Weights of a small GPT-style language model, trained from scratch on English Wikipedia.
Size: 14 layers, width 256, 2 heads of 128 (1 for keys and values), MLP 1024 GELU, vocabulary 2048, 10.6M parameters.
Architecture: LayerNorm before each block, no biases in attention or MLP, capped logits.
Training: a variant of SOAP for these matrices, 8365 steps.
Each number is 128 + 24 x the weight over its row's rms, rounded and kept within 0 to 255. Layers, rows and columns count from 0. Numbers have three digits each. The size before them is the row's rms in percent of the matrix's.

# layer 3 attention output (transposed), 256x256, rms 0.139, rows 15-85,142-213, columns 64-127
104:115156135136114095084137128065137155132146105116142147124154113119116160112111105120125141164139130121158139072149144132155136088151138166107126127156139145125125129120087126107147126137135083
098:159103116110132114123143143122129149193138129161125130142099149115092140188124097121137102186111124145148132123118132097091070121145162140116123116119153117122116148113106152126152123119147085
094:088165146158125129131146137108124127110105131123118139142150128141096128094149126128110184101137167118143102142077172159129119107138136132164099141085135127066106113141128152131093139102130146
104:156125119117108188128132074158154103151108123079114136101139102095150107106111099142125139124157133170147162124153129089153154138097179134099143144149128112110091168100106142125112134145106142
095:147114122144152081151100109161137154084151110149151081124120143107129099103118159107125097102128129100132183110102155146128141147170085084105140123150121118059124140135134142084159142100113104
102:125110111136138137064141123148110159115123132134107155103166097098133134148113121127109151135110118143169135157148115120152077139128105138144147102115147127115116130137119091092083154122143129
102:136108135139115153111159164138117166097135158061131145116130103129107122158059107127101130110136090133104103131141117114056175107123177135143147129136090128114177154134135077141142131164143153
104:145086145131119151137114115130146143145107135145080170107114163117120151145143114131100143143153131118102119077112104150134135120086136109087122090089176126128077112136145101154150136155152093
097:101139042122146101133125139129120120085120111153115126125122098123131132085109113113136156114191075136120131141093126153153131123126141152116113106134139109127111119138097073108151126089142112
095:149122072147134151102090085136148175129159139115132105135170148141120124120106162149114142086111106102135133136108140143088143103133127126079123079126143159121093129127115130089103125146083145
099:146103174121150112111141122127132153106134122113137161099167155098149083122139135101111148127129098144114088131145114140103138085115141144166158162151170095110103157134129117137154124071152151
105:155146108132168171129128098149147160147102132132128118124168129116141139151139129143181130185084107094113090136141155105117120143122109159089120137107150082110125154132110145143152144103105130
105:142158082132142119160100136114117124164134125127120101139074119162137104116103120119155084107091111132118100143105140159170126136125148141133159077118138179153140121102114137117099115072179092
102:143112162119118126129121133138164162068203152142136175119138154141135153124119112140132119125110193138129115123100113112112086134147131121156135130129086156117117143140091082121136182156125132
095:084102099122174105151170122178142157128174115075111159126111100116119121141138143128151128149124141145159092105107115157119126133138133140149109155147152120125133123099083119111137104098132113
103:113115113136146088143154124151183117189116146121134160135095104097119132120136109168129139143119129137125180129075099125100150157155132141094080123173129159114164152103099104123130121106141112
098:116167125156128134130148159158118149101109128136105110106134122152124102097139081123156157147116098118106121115089158153159166112143129159080135157097145133134099141129102132128169152153127068
102:128131120172150136166110129102134151136114124122113148132152128116171139085113130129140192160120101126091126156187099133118137119140116164119122145092126162093118093138121124116164121155107065
103:136152127121096121118145107079113149092084114104159135135125078107124140150138124128142136130129114132147133092122130109117113145140159135097191112108109169149135108114117093154103116132117125
098:155150142151131133115100124086133135101119178161136147117109118132123137152130117102147132164167149085120071117122088101130148103171125114092147118190088165118101199114133129147095144134127121
099:118150116079098141134124143116100100151130120134124143120124100112126059127144102160127166100131167153062104125124128106091118133139108153134124150158129090104115179116131118142114145143151137
105:108141113140105101153136101135149138098139141116112131100120108111079152156136127108090138148186150157113154149105140123107115138122089108119182138123204113145094161143134105105135157133140168
094:142121134100140146127123105139100158109120161129151101133145111157167136114098127123064186122082083089111153117128141135122128148126104104116126138139119133112126084098122135122080109125112100
096:084134095140118086102133077147128115153113117132157125126134129107128108144114134131148156105129134112157154134108156161153134079092071123114115119149109122131137162119125135147130156135167161
095:128133133123144101098166134130113089170113170157115133106118130138112156143157099132104124132135119174177121086162184138109138139099130082134132138195187145112108124137096099155094204109154111
100:112140139129131127159150120118140138084147120146090108097146068163147153110153083105131142177116145100100107123135117137112166114140126136158116111145090135111127137126121124108132159135125141
106:098180138150104109123107117119155131127064126160103124149098147119140158150098119126116161109115147130143174120124148139123081115141173146139141133158102147135154106087162129118110043137116143
104:157121144120109134159134183123117131112120151106169126064146097115154110115135149131150160146146131134131132108136131125122147148141122113122105143064117089139153183151127150123123166106099157
093:155121113152106135119144109132149165150079133158092131133173097140110101145155102153114084134143148100108139097101106142123106135080151157063115115155105138114134090111125133125155120135116144
099:128126132159161122148189122162096109131142145151106105149150140152150126108130126101135106134121133134159118134172105110118165119181154112112127130105081137128124153171169106101116142129147124
095:137122118123165127151120136112130166147122165151117161129093100155154075127090097105145141124095114120075155135166148140159147122095129115121106123140127134143130100144087120114170179133113157
098:138101107142127105146111098115097156119168110169153091169137120152147129117148081119156134142116169149102108082156126148100176155091098146126126133097127160078139138115124106131141112156116151
097:093136142136156127170110168133132151120109132124109124106087112126138136151097115171139110080163106142101111153095101118158133161184088109098095133108113116134136120118153107098135144176106103
104:109145115115140113163105140154139079133164160111138080080134127152107183154102163163134125122099108130146154141112094115179125125149139129159109130152127131151144140092149146158141187110139159
104:124109111162131119166156146125142128123127110112131100102144110124128135117155135140130129139121129110100141137123075138135079182134112166142096120169129117111137145127101123153108139115089130
096:135092110128166152116162097134169161116141147104163113148158150150055167101175087143131163133166061079138117139102103160148145113122122074114098112125089128129174133156091143133112106112142122
100:145170143071137126146123130141118165107129152124127106120094145099166127156127131119108141101126128084146103168098097107147156146084131107107111137131151096124139108148116163125139156089108132
094:153145093119133145117133153135139133113132120191106149123075112158149082112181108097106134126085101121124167196110110156132133089136122157133125096123169122136137123146113124147111135158137118
098:187117191144083104153163119107143140123122147083170104153196136163184115121133086111128077127142084155130106127142123104115119173154128088145143138152127122165133094114087119066141099167135120
100:111136134147126138093134145148151128098101141090097131176137156096118117107130123161092167068109153119122138097124156162147107107152110159135111088128109177152139130113115146131150161124167152
101:158113153123135168128130162110127098170123144150137080119123173097141143130137134131125166129136188171169116128140143101097149087120185145138131081138133124124138151096111152106133133127113121
102:129129098096152119148109127039131127167137155105072081108127142143143165154097122131137157116095155138155137107145138148145126155115134132099110137125166144100134107128110144085135108178140137
108:131114095137118158109113069078113099147070118153158135137118099131126089140126131127112134101114142157132136138104141096095120094121142189173106092159104127132117167104126150156105143126169090
096:123095143110129116105148143132166114116122100128118130114151133167090128074121178116150137114112131157114119106186166136161159137112112112149152144086125149175154154100104122122114083136124122
097:155143156113086109148108116105136151116097124139134126096122147110087109119147106142121155142149110170131142110148155107145124123184081172141125144146169149128121097112112116140060080126147122
095:128122098137104098076093151112123128115105119115142125130118107136117129142129157152129124130125158122175087147134136137105140149117154148158134134140105108148139114148093157134135143159139135
104:148110140136137165094109095138138175128138108108150099142124138151125169101127162147145135143111126119117117184135084163164105093127117135094116169126153088110130092147111141125102100148178141
093:116092119105130127166112141119138129166134078138130127121111114111122149115079175136123101143177112126131127137112118093129110117118115084161102129141109094132152150145119150126127153141133143
096:126086136164159155182132103107126138065123129102151111132123137129089138101145165106131119097147114146085157146120098099128107164140111085125153138127127132128138148120141092167169110085120132
101:124103148116144129069138103138139160140110137178131164142121153130102110111118147103119129165121119191137159123105141146113181142085156128109134131120154103100148145069191129122079111139082090
101:129126090129098156127091137107119088168161121161155128076128114109101143120163125093124158164135112171095093114125138126149148140127117113136127135123093099123135084109128080152120119157174106
093:145093120147107145128111075137102104134126124104111124127104127149135122118121111143140110156110151132125155146152100149153097123126099174161101126131125124119116156164153161142128112130138180
108:133117130147190136137084141101109091092142149143119116120102152151138143159116133120084122110119104105105109147158124133121135129105087113160124117162153118141107134086107147125100129154134167
107:107098119124083144126139142131210117142131101158137142180117087125092103117146110110105147106141116138153172147107177124121130145125087140123094149150137161080104163130186118128135140132151097
103:177125171117159136137099153129164165078154130151157135131096137091147161144123114137133132126126131121135113141106106122145179211147120168094119157129119143156154158107145083101094132135154176
100:110126153147084133153095138160124098127098102130133158124070120162123127141159106135146158138159085135149113131116128119179159132100142151117156140152129139163158120135137099149130133157128117
104:109116134144114084105111128139163112118105089113153141143124130097161176125164123137163125163163128131101153174173141158141114124092151154119144117118150164130157136078111122134140168139148160
102:123140105156147121139144115178141060122094124145108141105106161154150122104147096144093178146117122128101148123129123108167123094127140117125072183124100117131111092142110106135154135157091135
100:124119105129134105171172078129114130148116155142111090110128141109125120113151120132112137114133198172144160124148125139117136103151160108154100143115174112111145108138143083106147125156152118
100:125135133104083122152162133157110140118146119117138140115094134104153177116134158157146126150131109096121132108161113138125158143133122188161164108150126115118145092126125127126128092102135102
104:155114152165124138102127171110126169150129129156173149157147120135116128085153161109164124152108117128142147184153169184129128149160147115158152152115122110093125145122163119121121114113109148
099:110187155081149116120130139144116120134075144112120134127149146118096158105135102060127113107151126170123128147154152074139097118134108154139112102095137113111143164082122105138110148092120124
098:080139108165082180130148170116105152114110101140107104139113115102123142086121116073152124146148118155174139162098121086098134174132108149129148100124124158186106132143123132131108113149096150
108:090127107139197089125106147122155132111125129063153123140122085147096132084169103156124114097094143143126145134154126149095118108128093103155209081151093136125153151127133128125120115125081106
103:117078122128152112099118110153124110135123138131087100119199123177120126123164136064151127095144132096150156161125114138089175109139140108121116138136124172142104127141123154149132129131118139
104:159106129119135137135097095141116112116172160111121160101124088155147102127111160148174108085123151139086156149155137120073137128133082144109120117154145156132153100137147135138113196098153108
102:164114110119142134103155169124143156130116164074123134133177098202121118124163156141113128114125123169142161130143120111119115177114086150119167179165169106124089089143091136148119141120106125
102:170192112134107102136094113069147128118109171113096097144117138115111140120119128138097131140167120098159143147135124162123114107145123135107162159119082134090111124113087107129160149087179124
098:156091106114107165140120160112104125131125105060140123094118080129139100122167104160177129125103071104110151113088152173088120174078124123114138163146105112153146125125137070122120146119140139
106:132130143141100121095168112130159110122125125115111169054108114107163120101140142127107125124139097142128132125159108083123140115113154158113109139121118094127164166128122108150126100136142120
099:104146153111099164122164111167118087142159180102154143147098105146096127128141131143116149116120182129140134173141134143169118104140169151110144154084160149085127146098179112126159124121131105
100:094115114110133145127082133211116120125124171133081096118129150157148158139134154163126176091119126122098124145177111124116150132127130122197122110130141150107094110101118098129137107171115153
102:142129093131087145137109115179158128110115150086148102172170129149161146113126174110131102091146171146113061138149122130122118135091124086130132133115111132105170137135128144127115134115107170
100:098166166178101138086112122105132154100116130082121103111113130152166161057146121158125171123120111068119114113123148193085150128127093107141151108146150180123160086138145114147141109131129149
103:183149118092134186121069114124130146130167130139167106090118120121111084154146146101140104149121117113174142135147115137140142136113118118113161096094141142177164096128144108161129108107137149
101:127136115153150076150092131151112153122126134150141128139129130190136117154168162114120100110107132122118096162085181130115132148120095127178089086151142146105140089146125113137124110123127148
096:107117138126108095160180085148144128130123087103109123126107129109099141127164126162083149133111109145145120138184108119114138140087136153150119134139113120146134096111121124161110101135147108
095:133124140116109136174133107135139124100112138158155126141096123170103124142122137143147111164158106132072138115115134130156178089104147164091119125109095159135108126126093117151184110115131142
098:135141111137131132183101115120149104135121121169165093097169114107142119102123143117110133166110182133126116147185130192146115158146090115104130143101203141120117101139132114136110120120109083
097:110132127165112136136124122139124087146187139138142083118123134133163123147117105114130133169134091156127124147140174125102132144125119113158143145138082132096170119107076174117106100126132143
107:155132152142114149126128142130140113168170133126124123120107162136115082158113124097131110168110157132128096106147121137115152110148116104152127127104145096126122156146135149160100121168132124
097:087149166110120146148188152128091105161127122138124108114102133123142128145098085117149101154112117149109141109131109108157121169130121124145110147158146106120166121098112113169158134118146134
102:120112091118125134155093149086108111153110118112153114159087123162086123152125128127125163122152141143157172098113114137171148154114123104114115106080068112094132103129135115143073124148136100
094:115103186122113124120138150084094111091145140125129155103118163126129102119128153099069127136133124138167147162110105119145142160155142101154172159115098114116162120151166092143106103136141126
100:130127154150110140134099149152171131078104138140128177090154142103087147121117134152111154134138128106166135120147104119080124111154133134122118229128130091097124113132133118135124130110065145
098:163126109144122103155122132124121116102069098113134130153129103120138111085119102134158144108142087103148141114127145141131122108079106115115136092144087093152148138167163114099138107100110130
110:137165157103075132124126138097141126121116175173146116110115177160101151147119108126095109114145145154080106123126127105142130096109120095143121105114112131172134146147143108152122166133090148
101:139133158132148148136123112074134146132146120162071136182167114136157091146142131099111116122138109133155118115165144109156105122126131137107170180122084124169123132168110160174148163135120102
105:140113129095124111100128104109161110142120132142139128184138145099097118140145103161100140097114163117119126134134137122134124107106097170171138139144162101144150137153166117098128108086138195
104:094118114139128108094139107151110128141127119123085102122123141115096145160158165171099075126104122151110117101136131120113102128173130089130164147125138142124068181100138135160110091111148159
101:136123143136167135143103111176128099147189137107102127133172154151105143093171144129146101152117138141127162130134098134179130117089143131138093151145125119073140131096155165117124128108135124
099:122098104093118099146182107126108119121152117123106099140171128129116130109125157152084134068142139140111135132102140123142108145101105150140120104096136158140165081135137116125127100134111124
100:160086090190166114126143111104167152156142121129098146109148137147141155117118133104129062119142141117179194120149138157128151151141165132134123114152142136138146088136138170126160113119123052
103:118143123149151136095135124128105125184130096148157099159149118137119099132082098133126128081112101120148140145173147141128141087169145171126088161106080142125132089117139132128120129147118169
091:116121133121142131138110162121178079112150110142108158104133124148120104159113097121121079104176145164081142111119158105136121113150115144113130119121110138174060168133128132150123151105138173
105:157106172116164214144129148136166137103110148137113098142119137144177136097164110153091144149094137142175132116151126118124153116159157134149133182123135154135128123123137167149134112089139092
101:105117108109145139145125135130151128113182117085121153163121112082130118109110131110164078097095090139094130134123125101150101102160142120139132166062091126168132123156149099112141110129129143
100:141124120125129128114070092099138107168125153126129125135118127146115152109126132145142150107156119146127102119153172104129107132117152124102127158078163145141158153122154088133102113107103160
101:129104105122150132125092182155106157143156119102160076135099137124114126072133142127138073133152120118105101141116109128119161139138054110091084096114180133108150146182121147125131157121143106
097:106149130129146128094104075124153114126176096126120096150117119134132147126112129121142101106125146120131116156151139145138114157114122109130142146141140165103123094054124094090167126146131146
108:107074143098119143145143158116075134102126114106142153086106154141156160133137147126171117110099124171152093105152141125145134059138113128120137163102129055140140140151103109167144157120136119
099:116147126135101098163098099109147133143126105125146154140139121129120108127138135120135130138143096146129143092103119146115111104121082160097141128137127130087153093134114118124168094159110119
106:106143138142137153105096125137136128143123128116088099126128151152142164118128167101116077110161142112182100133095127102107089103123138115147130127100136120128134145105125130142082112139148123
099:117140168117152191127173144148140069132136123106109163085144116114127113112146180148110098107155164121152150158139146133173093093161130120141120139141184042153122116130135134141150138130112116
108:175094102142097097136162146124137119128143137125133139134146152165131113104138078142108129166106089113138144106158122100099130098129130141182160116131115102131102133152109144090161111103133129
100:162098121157111122096105123122102131145118101135088125158136145101139114164142117102102127132125156120096087107147163131084112159069120164123155124129124125091135167155115084154096104166162163
097:148124144140103131148117143092151118144115155123134158131103165151144135082171080117145097135196138157102116141124136163106127087140140094112187096086168111135159136112143139115162114134151126
098:135126145112140127164125148125058130130144119126129127109128106124181096147095171146130135125106159135162089134148176097154113138108137122130128150126179102137097118081152148125150065133126115
106:111138119156094151151130081099128126116125050106161149116163092142116111099096125123143148129131142156131172104141129159136137104137098139122151094104082161125144160156114098149127114131145149
102:134102127130136118146151102125120104117127150130127087134108109087122153131145125148130109139124157120134120121150136104141119169098140124117134161127114111105105104092160143094147143124138154
099:091150111140169133107119108099127126101145133145107154108111118096066144149115174156155185114127144112137120097125116138128137126105111096093124126121137137101143129165150148131171108102143141
098:156147150138142133166143151113112154116161153141139094118114138126175128155086128119124100125153084165105119151137150090131128111179180139161102157117152113141122127132169112139111107127118102
104:102157105107142069122140111156133164117133092155140191106126102167147106111138144112114082110141080094126118122118133130173141145151063108099109196171138126148104099155103125145120104128111116
102:134116102137080126153163088202096131091133137133135161148131101143103122084108111121149086164144123118077124147160134120104122167117124149131136146096133079072142164138161119146144141124122129
093:124116114139184119104158131155094114115170145113130143136152125125127184114132150135108142127164109125089109109130133145138103162147104110091162117109154107143132124144160107114131156175121172
104:101135118135120116145121088130123135167147138108139120115142117146103102169096112121153106154152104110151123114126082127097127177109124124179075135196166130142121084156122139126138161153135144
100:116137064143144135115152147078121109172129145127090130141118123105109123117087149103138067120118128085119152137114072194081120144091130118125138118116130077116134158123129150141170153101139140
097:152140176131132125163109136150112127167168135131104123154109153128154130141104136120189111116142114100088140122134096105142084137124120110115153125131115170101117127138152112152074100133117134
102:135129135141139158131154121118155105124134127126132132091132110143127082155142155129120156138130140116115107117108178087143114169149170148126113129153114126146153104131141129109140130093130097
103:117134152135140097108159125112115145093111113185114217150117150132118098129159122109120159086117138115112133141128089151106123138104099146159162098118147151090120113146164166124168100126115101
101:097145109098121128106139131162136089116128121127089121139114101177162095173104067135094097147067163109127099127135129155148131134130122176119106100120131135101147076131090119085076134147157137
096:112147144160116127170128157114087112127137138087107116145156088108124136147151141132108101112161178082143077107147077155094077146154084154143118125111120134158105136203096130133138129145132103
102:132154134133160125117145104114117182144124120117067098186131106114113097099124100150166123077119127104137137126118151146091139148161125120106143125095148148119139163108134137104122130104116151
109:133147160094129131155135200163139120128111155119171162139152126120138149157144130101146153126144114129175119105129114128148137148118124125084183147165103150116100112131122143103091163093107120
100:114111111162079157138143106171101134117111094119116137074140098145140140114129142156095152129119174134176127117086098147154101127126128173094139136107124110144167110163176111152128116103120116
098:178127120125158163112123124138088127092090095096132141085155132117128135168107138153148078110141135163150098108129142147124116127118166132130131117128126118114113142125079118134120116144119170
098:136162065126129103105132117104107068135128078123139151101126117140107147110145140170168124104140135123131121114149089116111127080121112110134121089140147105109112123190120168129156137139115091
102:151114093118140107114160154110151153153132129157169092160105184092120112114146101133101101129106142107151150108108121136104083125122104123129102099131099117113146124120108142083110156104158106
098:161150101106107118146140143156118158140115124130144119131131123178121094139111114117111168164084114109152100112077100072157123118150138125150140116126120121117132098145134188101119104125124147
088:146139120132152159130146165080124153140145106115127137128135193133067126115109155114135127101158167127157131121124128152110087171132093141103150106128172119139137122109132155091088094113140115
095:125144099151116095088113158105150151087111116098157159148090114151122154117099145161170158120131114096092118112069106115116161093115109137145148113142122151103135143113123159128144146131085119
100:113137120127124107131116135116115132159104100170118086111122162141127138089131140086096146117145132120117138137110127133112101110135135120118142162121169130104140166116175157123114163126129129
103:114119106141189142165137095166130108091138133117110105106111105142117123150093111136101172093130149093090135114122113110121115110111133129121088112133107150142142165170131111163133121152120131
097:144122144138094098141086164151124143110137148139128091124102089157180113117108139172121157117156182126149143122110172194137135130131113139107107107183156106132105123146110127133137119140095152
095:166153156093137101095138095128171094141101134132134142142136163157153172140154123121110119130107131120084140130154126176129146163152147105103111142116130159103136137105152110136140139145148130
093:157129141140086164106124123100108128187121115167101152123104177100132112168120069118117111169167128128141099123122152112129156164148109147101065162133150133187140109160126125146116133154119122
099:162159115115126130091159138151097152137142124161192136180091121102141109064096136154102094144117123135134152135138113122145112116142142131132147093129123150107092110133159089109159141126134122
099:130147167091127111155163123118079114108091128147155098133120142086077154176154137137121149135116125136139127114094125118151149112137132117186144179133115084135129100143099119092131080115096143
089:087108132101137108174117067119091077123123093124109172113115145078195142129113119137146127108122131112128099134134151126132143153171171137102101116117089147135126136077149107102123117173112117
098:111092174136138135145144152162130119115175103137118167099147090129086111116134124140137090127089121158081145149115098122146143126151103112140102107148165124169117124165136135126094110166075111
098:125166113135142128140120115127162114080114118148164108099118121120127119120123163131106125148117130129157116163145063114131115082132102151132096115133169166089108171142128161103130108119125144
099:128126111119155124181110155108059102144165135129124147196184128113096151168129103168154172154101145123085151136130135132125128110150152104145175116119133155138065098121109139112130145138128148
099:174129102170096088182123134136078169131066073135108112129150175087132153112148143093102097153161074103132114148141087121141146147116104101136124130151151106155123168099058150160100117132140154
# layer 3 attention value, 128x256, rms 0.0729, rows 15-85, columns 64-127
109:136136104137147147124113143121126104138106173126135174089116122107139110175155129080150097133147097131100159161112154147138125158136108135133091110110177093157092096158093138121097152126135115
100:126125122131165123140164125152095115087116089109129123159167074125134126127109135122103125133145156145122108135123140125129131174128147150122136119164097118170102157115137155125109119119143100
101:131136127126135086138167140076126164110093155160073133127087104093114140143153116097142115096091114173119157105119128136116142123155114142136126102148112090160132121121120108113132096140079109
097:129116175158138104106139120133110136153094109125126103109146082158081132136115157163119180133090160118123148120111128125140121099147096115140171119121132146091122159158129147132125133141136085
092:134142149119129130094146138101110085107145130154117103106080111142159113113131148139157145124154142107145145137160151134148109153104128165169139106109096130164094131119117109140148171115140154
092:110145095151202108133119167100112126183106156128140117108154117111125109087176095140182134094120097124124125114148118137123129121180150147101129100127128119159150110116152113152150149148125142
099:144093088094157160099133116101165116133113101134089114140117182120165167161143132090142111139122139104170129138111121129138074145167113122134089157171114125150163143138110128123102152134107121
099:114131150142099121108178131158131129120149131146161130116111135078155112145143112121138117120124109155141131192112096145076112120151105156121103120121157154137124115151167095139123123099119145
106:136145139155119150119070075108144132171099121142103124138147143081121091133138076115091123123114138158105125120111148170106124107129138125133152129151135118110173127149158164109103151131107162
089:183139112115166148088152151152086148160117102123130155100133159141146106175117166113142127163083130136144138175124165120126132146085121082187138126126113135129132071126145144079096123104138110
099:088143141139108161139132145096173123152146169146117129144122134119120133131116096095151139110154150119114152127139165106129134153156152145136152126141105158107137171136105147089111135159121150
101:151140092131109109109122204125094148119173137158103088153146157125147132137166111113135151099134157152097128125128111141119114114171107162109108109154147158171148090055095155130136146168114129
109:129118158112145125120105137115100165130122157148167099131156120136168101147150119072144166105119122105131104138102096140144155137146140131147139088183123132149137103104122136111145145166125162
097:122161112134083133123139137117142114119137134151078094081153142154120144127127134110119131115144112127124140162174141129172154125186140114117090174129184133142073061089146155158158115174177107
100:149117138136179160154113118133104127173102141172108125153119136124098123105145123123157106115162122122098133111143115142108118160124137161129184119101133082091125120117139138119133117058127139
107:124101128120147134116085145151125128117131180139123119105162140118094158105060114119126118163171135092148116136099150106150134087133146126146092107095135108124136157131119101131124147132149148
105:107114091153165094144162158120176120112176158115147126133124134113116159087141122117143097134128114134116104154141126115121112183116170103096105133114148105108106135133150127154105119136147101
105:149109155095131163170153141139140145092120117146157086113113094118145109149101110132131123130125144152179115123112134116119160091085108120160153108112105132107110073114134125118126112105131141
103:099095113101160119104145156133125151088126144088145162130110144153152162150097111136125140104116110113125115159121140107096154116133126114142095115143135133145108152149093160117096089143101126
095:106100126155128134146129095170168093089101134116101153189081164104103159080138078139147096125120124154160155138123147127154137130112117122107094126068126093139089114136114104147172121150142140
099:150165180131111163130098097101097080131114130128093087134120105092175138136123137107139130135146099134142109113126087107135147100122121120117118121128068183160130097126127092140136141111143125
101:161143137095171164139101146141101141148078119145095147105134104120116114143121166128190142131088149136141072131122124099134109131079148137140112140128134100100121138138153116135112090070090112
089:108082083165108135133128151114095129132119124128113140156127089131116131127125126125158132142140179133110109084125147119150131146163139078149113113135137109131119143124121151117107078131131109
107:134170122067141089145157133084115087159167089094144147143082126134101137142121140160107154125167121129135138141139125134155101155104107172148170093141122145155091120136150153139083150148080189
100:140169155119073134145082136121086119101106133155126112111143115154127139103093141154135138090147124124143137093127100117101161120116132147161168103129122080130135121142132140154134110114151143
096:114079164109103144116131120123093100137130124125131176159116148066147127118111103146115119110099126129139140144151134128157131103163144106139106069149131120143146118109084177148117131116161089
100:133109120091152124142149101138134123140167149076132121081136120133116108150142150119129180133063131199124150126133139102138117109137132161170149151117142120106066133135110137131098137154143132
101:146088121089135161099110112119076115149098112102111162130109164152110140102128153126129146139186142158137140174135142142122112115139136159090080118086117121112151083154093132118127081151139108
105:136130135158058117155139117142154108173167105125126134148101135117151130146094090109150150168168144137117151128083121115104117146133103106171166164127175140145080109074110126096140127128103117
098:111084142143104112081162122165178141082116111107137127117109152106157153136097117146132098136105159087121148179159165123170121164107110118111143108144170081133139107122101154124130099127163087
103:140108155140072129180085118114105068149128100130159134127134131095109106150166138170175149087129136166106119148088154109108144111122096096110149118169136145132136081122149134106124117109151122
101:128124157099132130109124121093095128118098132080120139098163173097165147142094139113159131097125099135092126164123082145112135130133095156152121117131090199120101127102128090118130138124145140
106:152135140103161126102117104108120106093112123141118116126175088085129132112118136125100158119121118112173122136151102123152101114139152112092138111142141125121095131104108125154081101110140134
106:137145160132136158130171152117119124144129126170119174133160119118104113113101121139150113134151177132166123152168160086144107094160124108129129182141169153091104123151122106123158138129159138
100:124095136123163116119136125150082137147147103158161150135142133119140126177098161138116150088113133122127106134132139180128149127129128120095082158131130170152083114127088119096142163116168125
093:160135118108113118091142149140145133120158135122128155139143137080171114124137174140130096097112134158138119109117119137155151078115092183152101112132131202116129136103117136148120160166140127
099:095133112124138145111139119113176095139134155124104147141141143148145152106176091160128123106135087133075109077145109108154129124141144113154170131122127105134140153106127112067147140151139112
097:126151097141147117121117156126154118104151147128086094145120144130100127150098181154165178103115159127152123127102113121130101109137200125114144141103115146181090157100163111158092126155138095
095:087133109096141130128116141103147131149133114120136134142081160119177115068144129111122086129130090104162217152105145146096129142123166111143139144129138117140100130099098120145128145190128107
098:118139136095144121123109108168074102146113132154168152100165124165135092141135166097122150112114134146109165109090120140139117135053128110117134113095149137086143148096138155132104115101099158
098:115112142132129154143145183140099094150140123059145118134145140151114150110145124105160136135158155114150129111151106156159114132161100122148129139106127176136184144112086096142152169108170103
108:148127100106141170115135109132086124087133085117183111108115109131152111115134117088178087117144128099138121142147125122073138148130119089146087121154124133146147107143106135159098181139104119
098:165138134108132150136127125122140185144156100085104119142132127114089119139127131153171127114094115136142116108157140159088154142135140119158122137141151112144106133142135095164137107087172142
097:131141138165115125145111150137172152120131115133136084081105095106140139154137133143144110156126130119117114138120141133142107146149134129131085138126098129108107157135116127129141144112146068
099:149122120184123099131124119099107163102096122108124128137100126113107154137106166110148123128133138153124125132106168121107152154107146099134129158119117117087106132119157088101122123071132090
098:107083102108083156140097130123133098120118179150122134123136127153112117087172140135098133193099125141102182128117098136122146122147133113101113120141172090114147139129130112098166158148127125
101:125121104091129128132098153171076162150156138143109126121110158125114151104133105149158082145124100135127120120126132090155138082124174127108128108135105141119132167115118092130123131099117169
100:125114124134122129108112136119121118117126180054136064134180124069161156102105164123160113123143147150137142172160116127178117126123178178135137182167127140158105110147107136144150157107155106
091:165116128105110127132088108169101120124146154116134144121105161132121118120132095153142152146148139148148140090103120104171086117071144106108144124160097124102113127089134133111139132126090127
098:167117132119115128163109155146097139126155126116091108122144116100153120150132158133179152133128105112136119143171142093111126115104107117128110168115120170113152094169138112091115149135139125
103:132075208135162122138104116186104092130113145105198141144117118127141143159099110094085119123157117078156137112095143156130135147134144101103134158120132119109137130126120142098118105139152131
105:123144121100125091150130144102108113145157128142148135127157126130172101125122176124109136196135122114073102143127161134120177083128160120089126097126101132110140117108141117151148147105119150
105:153121111085104071135122126112105102094147124147132139124118098121130107129100134104189093123118126129146139123077123168105147127127168125148136096179126151131094094122126132125143146183122073
102:149111161107143109175144150104078126091107107106135128136121109161135122145181119161138163136128121108134126118134085158090098156153097128115162123153092130132144088177156174153104106154137144
101:118120126153141140095116172137145146107156164125120122124153144114112118146123167086085116146125116132107141166146109125152119089154130106148091158173147146152143086132108148133176161143130106
100:126117117151151156117169073103149176119148142114126111082158078126122116073121107126106130140140122124114119117142163092149135134118099147115112162142113110106132171156137079127143110158105161
106:110139098115159086158126118106109123103117153119103132119064120135133129142139180160163097138135137157137116119133126119133106126126119136127118175121157133120107148141100076168118096147112111
095:109112101125141096143148118076171124113155126141129136132133103121156078130154111112161095108127121139061085144122142091110129138116118121143140145143129169110136152126112097150092176108154120
100:136117156098079171148116147129096078097123150110081104145173107148108106149104104099100134101148128120156149092103174119112168157106133125143077169133084113179125103113091138117128094137136132
101:100140151125151137115137119123130163141161134145126105146145143135130144118171140144144087127079163148083104195154123111138105153074137112098090120123114129072124157169091132115143119130109141
099:172163117056070138133121130154146152131127136094168088109066128139104121147129132121108137129105119161158142104134102074134110144137104134125145148133157124100156113087133100128150110157174139
094:104135155115157169142162095074114125138138086111117097119146107153087121163132124120094133172084106119127124112140115124117148096099116124088121137103093133084138178116121151159146125123121085
102:108097089170174123107156074108105135119142159109095120099101119152067153152119104150110121141115127127116116141119119130166094110128152105145092157113165116122115127142118143147127103125146070
097:128101147121115143143114108142092157139190153158148163184117106112127108140122133126090139173108115097149161125127144187111138134097115149128143119075153135092122103167155144114110136142137134
107:127098140142110118139116171131131112113087164122119103107093133136091119182173183135134129084139123124127130135132136112138114174097137104154110146137117120136156103154128118119146124160183142
108:144158116169136110132129190126169108140102128162132083095147132143096110162177157111127139154136142130148116150119155169141149141094104138128173078112128159111128153142130156148134099172136165
090:136100099135115151106096132086083120131122141158130122131127111162139083137126146116120118157164084098137157116103140127114132085138177132163091092128160152098149109128062145091133128127129111
098:110136128123109119113119128135088142093081110152099137157146111136134094127135151153103131156134176145114125084121130101124150144121123171156120120129104115136109144076146121142154133183140090
096:118110119113149133104085127096159147118097111122124110126136144125132100174175138116105143143125116142145109136118115110096170105179137092148112113127161161145174122127106099116157166195131118
103:140132141162137170124101119118103138152082117108146127114104149146144143155131156136105105090112130124140105105143149109144118124178174112118119113157132070132132161184127126163121115105126180
100:153157155102170134146126120103180121118138128124083127115143128129163133150119124146168109131103139096120104116139127127096163092155121149121162127132085111113110108158149112180141148093089119